config.yaml
num_hidden_layers: 10
hidden_size: 256
num_attention_heads: 8
num_key_value_heads: 4
head_dim: 32
intermediate_size: 832
vocab_size: 2048
hidden_act: "swiglu"
norm: "rmsnorm"
norm_place: "pre"
norm_eps: 1e-05
positions: "rope"
rope_theta: 10000.0
rope_fraction: 1.0
qk_norm: true
attn_scale: 0.184
bias: "none"
tie_word_embeddings: false
parallel_block: true
init: "trunc"
init_std_qkv: 0.0246
init_std_o: 0.0
init_std_up: 0.0246
init_std_down: 0.0
optimizer: "muon_variant"
learning_rate: 0.00748
weight_decay: 0.011
lr_head: 0.00224
warmup_steps: 139
schedule: "wsd"
decay_fraction: 0.716
decay_shape: "pow"
final_lr_fraction: 0.0
batch_tokens: [8192, 16384, 32768]
max_seq_len: 512
doc_mask: false
train_tokens: 194600000
max_steps: 11011
dataset: "wikipedia_en"
Each number is 128 + 32 x the weight over its row's rms, rounded and kept within 0 to 255. Layers, rows and columns count from 0. Numbers have three digits each. The size before them is the row's rms in percent of the matrix's.

# layer 4 attention key, 128x256, rms 0.0941, rows 0-42, columns 0-63
018:132133127166173145039139098074112106129179111107123093158142167134165186086159155129158145157087107229034193180154131104135130168126114086164141110132109158092144127143120108120101151098139177
017:048150114132160125140119157154135128104148121109162163122136156127138152132118125162136106137147102122120111128133169064132120110123134109160186153120147131071151125136124120123180100103116100
018:077193160127097143165122124097116085125093151129119113140168123125119120061071109179082166128122112104163136137090133116132115103158125158154223212133140156059114080143077159105103093148147084
018:101154127104060189147186116166129131154125124098134041207123150141124129130072128130173144111133134130121113094082116110124119150193151109156112160144139158115143109128116190149195073227142135
014:154112110142095194129121168142103171107099063142131106099098152247107049087105170146127155094123103202098113131140176110128082167128184125141120143200124116187147065186085115177168158100160143
015:180217078102188129101090137051150161133158121103131121150144101124138144074189072216113087126120095131126139179103147145199100112076071154135134148132099193114121100106086121099159186155106097
024:165121165105075209093169085136118154133089062120160108158127098155177134110145136081138142143118130135110106097151065134130116200152157152150102153100132135165070090138117175141117190116089117
025:140108086149158131091150144104103157141146119097157176119086148115159121114160141125079119154116134168139070144143122163114133164043075135074172065087166154127149159184108071104156140159092154
046:123127099161121098201047132119126104180142100138074138137090204150131177133148112159165153150115089092148145118089191121146108095078109034101093083143110143112174137115131143121144141142126138
041:108153181077088161108195110142122130098082137129142115117084123096109096132131146087155138160116171117111125132138141094176103144163131171144190223132123112177088117089229160118124182145136106
098:121117086148157118184058166132125132168167125117101133172102167132120182129139113161146124114156100093151133118139152118107104071090066068092129003136122142070194161120070133094119127122089140
044:102089200127140163162182118120110187127117059144185104178072134100105116120056113134164121124133162106126118137143134111130100142191096142126119141185132155158096123112174143100131148121065139
023:151078098120171138166137160106105177157127139112105153133117155132147184127128129110184120145125152132092123120175120147145140132120105211101085094064127154127119174188145161145099111152097136
023:124146178135126127117113125178109175108142070152146094095100125138112129146099123160155105088108140119120127075156126114104112171120130055123085092150150098133067149113088209139152126103086141
091:092110081172162131173096174152131113177155146092130146173075171083139172116132110148106163154163154079158138122157151125110138083086079121084170046132122133082163150130081146078112149135112151
057:131085164123189158145182168121086197144093078172139136140105160128126126085046103165107128101099154130110127107165114114147106146181129174130057097089094153202062129114196123117129090153089175
107:133110131144176127203050183150140174136173154126121126144112172096147176112124085158118109133142137068150102096131157095114129121091104054121192071107127140126140173114066179118097162120082121
108:151141175096108142075217114121115108099112073140186106105155098111099082122136190139120100109134101195096143120102097116112130151176147171152047182158160137169114073147118074120139109144163121
133:094118142122141100155116117141116145096139226153151161138097075153107128139138148116050141128180077118163073155120141094178112153150144114144171108140173124149129104138108124126137120116147124
131:121165143095128155147098130123084152160109105099136154172125157062101179138182111145125193142150081109136090115121143043103125079125134117072163144135139096137144118114034057149106198163164149
154:149093131118115164125186067162114147083153132161127120142116144120187109094091093129152046125097067111121189135158089154084139172146186146057101153139163121099191108101119154124130179197182138
143:088169146200161095120141111127175072147123152102122177165180095098076173125089127104145122132133155151144133186144136171160104128158116058148127143138153070141119174118168095168199119125152179
163:141163127162146147114070125152132126166099135079091116087162091132103129094135142079135092131075147111136174148121077159096106109093177149145107145071095099122078113144122086100080116125076066
149:073082112144090071084117103154071146137156169086154126117072182078080093163111190138131120133185106162103164123118169144095129114154171121104150155180094124130160111194071135160148107157165156
166:136081115138102056120124169176083182113124146203139154102171140112159138047153098149144128149130137126171206099081130154149114179108092141123129152175147105164140112149102105084139161126172106
165:134122123215148146099133126103147173145175101135147141116113177147165182170113127126140091100117131172137136141120134103054129076143101154109130092150109127103170142136086069127160196153185096
167:071083128096095147128087117213114087088093171110178155139179150127150136139101134116162080153118109082095151159135108079126117125109166177185115124100119147082191109137130133136172157149105138
170:163125085195118145148091118133095108041176054064137161186105117130142125119062121124150126124060097139133041096142101199138140155109166150134110166161106130116164098146040105130187093067170187
170:175148094113123125129134104193102117255154136159111113144143138120126161124102207058081143116153163139103135164137176130110117123103119117130156152136061101088125146116111143094146145113118189
162:147130155174142080214158173144044188148065110144114129109164175152123111188091112125135173115141151136131173145102120185143135120149171125117122134167169131088121169118092156094143111162201094
167:080129117116162122109140126107130082116106102171103103175131137060132107102123118121163135127180118130104206089133087139168107156112133157118100109119140101161147125156190116123200141138172125
162:102110151148167144141170092197186168188103103208160137119179153158151140135089143126114146151101143107161132122117095153103124129129139146124147129077157115149185071088116145120146191133132118
085:162109131147110179069116127155148145130137157146099124144130133157148088091122166170135106137170119104157168104082073152172128123080131081111114109123134059068123099103114142157150125122122159
099:176118072100162114095084154125073113093160170130100087180151121130136176165104129145076134133103120028157153087158074132136108072149145113089096095145195128090136127145116176154128146159074056
099:137107068162166162078075147129080152099191195091135115152196108130167148135112133137128090126113116069172162114151035131120110086159133087149135133136165084076134122113107159075125152123116096
069:172162084104169093093050121114164126190147106055162122124098140130134184122121107124110139069106188116150099147161145084119110071163164156096144135163144159171136165194099124137133127089142102
087:120103127109105061157150114149173079178107067122108134097116133125145102097203109110137159043131160159116073122092204161117181165143139183140138090107078167114113124160112103143075092091148174
072:107156202149084078105201088146191077175113096150054154098093143116140102082144094121143170131168094125070113112090166123188119172042115170129124138107116126149138122110135158166105109104119149
097:139162110140146203108116175164103143080177181131136090131194112152132183164073183138151089147120102097173152136141048128092116060133098073133098112153189115110145137156103178108205156182109097
059:167136092110125125181109143109168130143115105084115171161128134162152127154087119105080179123129084122066104131114139111126154153230122081072133130106112150192089112066104107127179100130171064
083:168127119134117104181175070100149154148139060181140160110084095125135132103180162121103145068089101145092102141119206097118157193136100113122157090124077153102080127105144101173111133102144144
080:128103157192150101165188128159156130153067087172100168139143168094107110117135128136098134054113136157126160122129200107138163132114104176110165103139102150110098130163168066123101116069128148
089:161165141116107104137188108092130093122124076146104147111051154136138135121187135104078134104126176148116071125056152137133167141093147153130147119088076103173119118130093116132054103108188109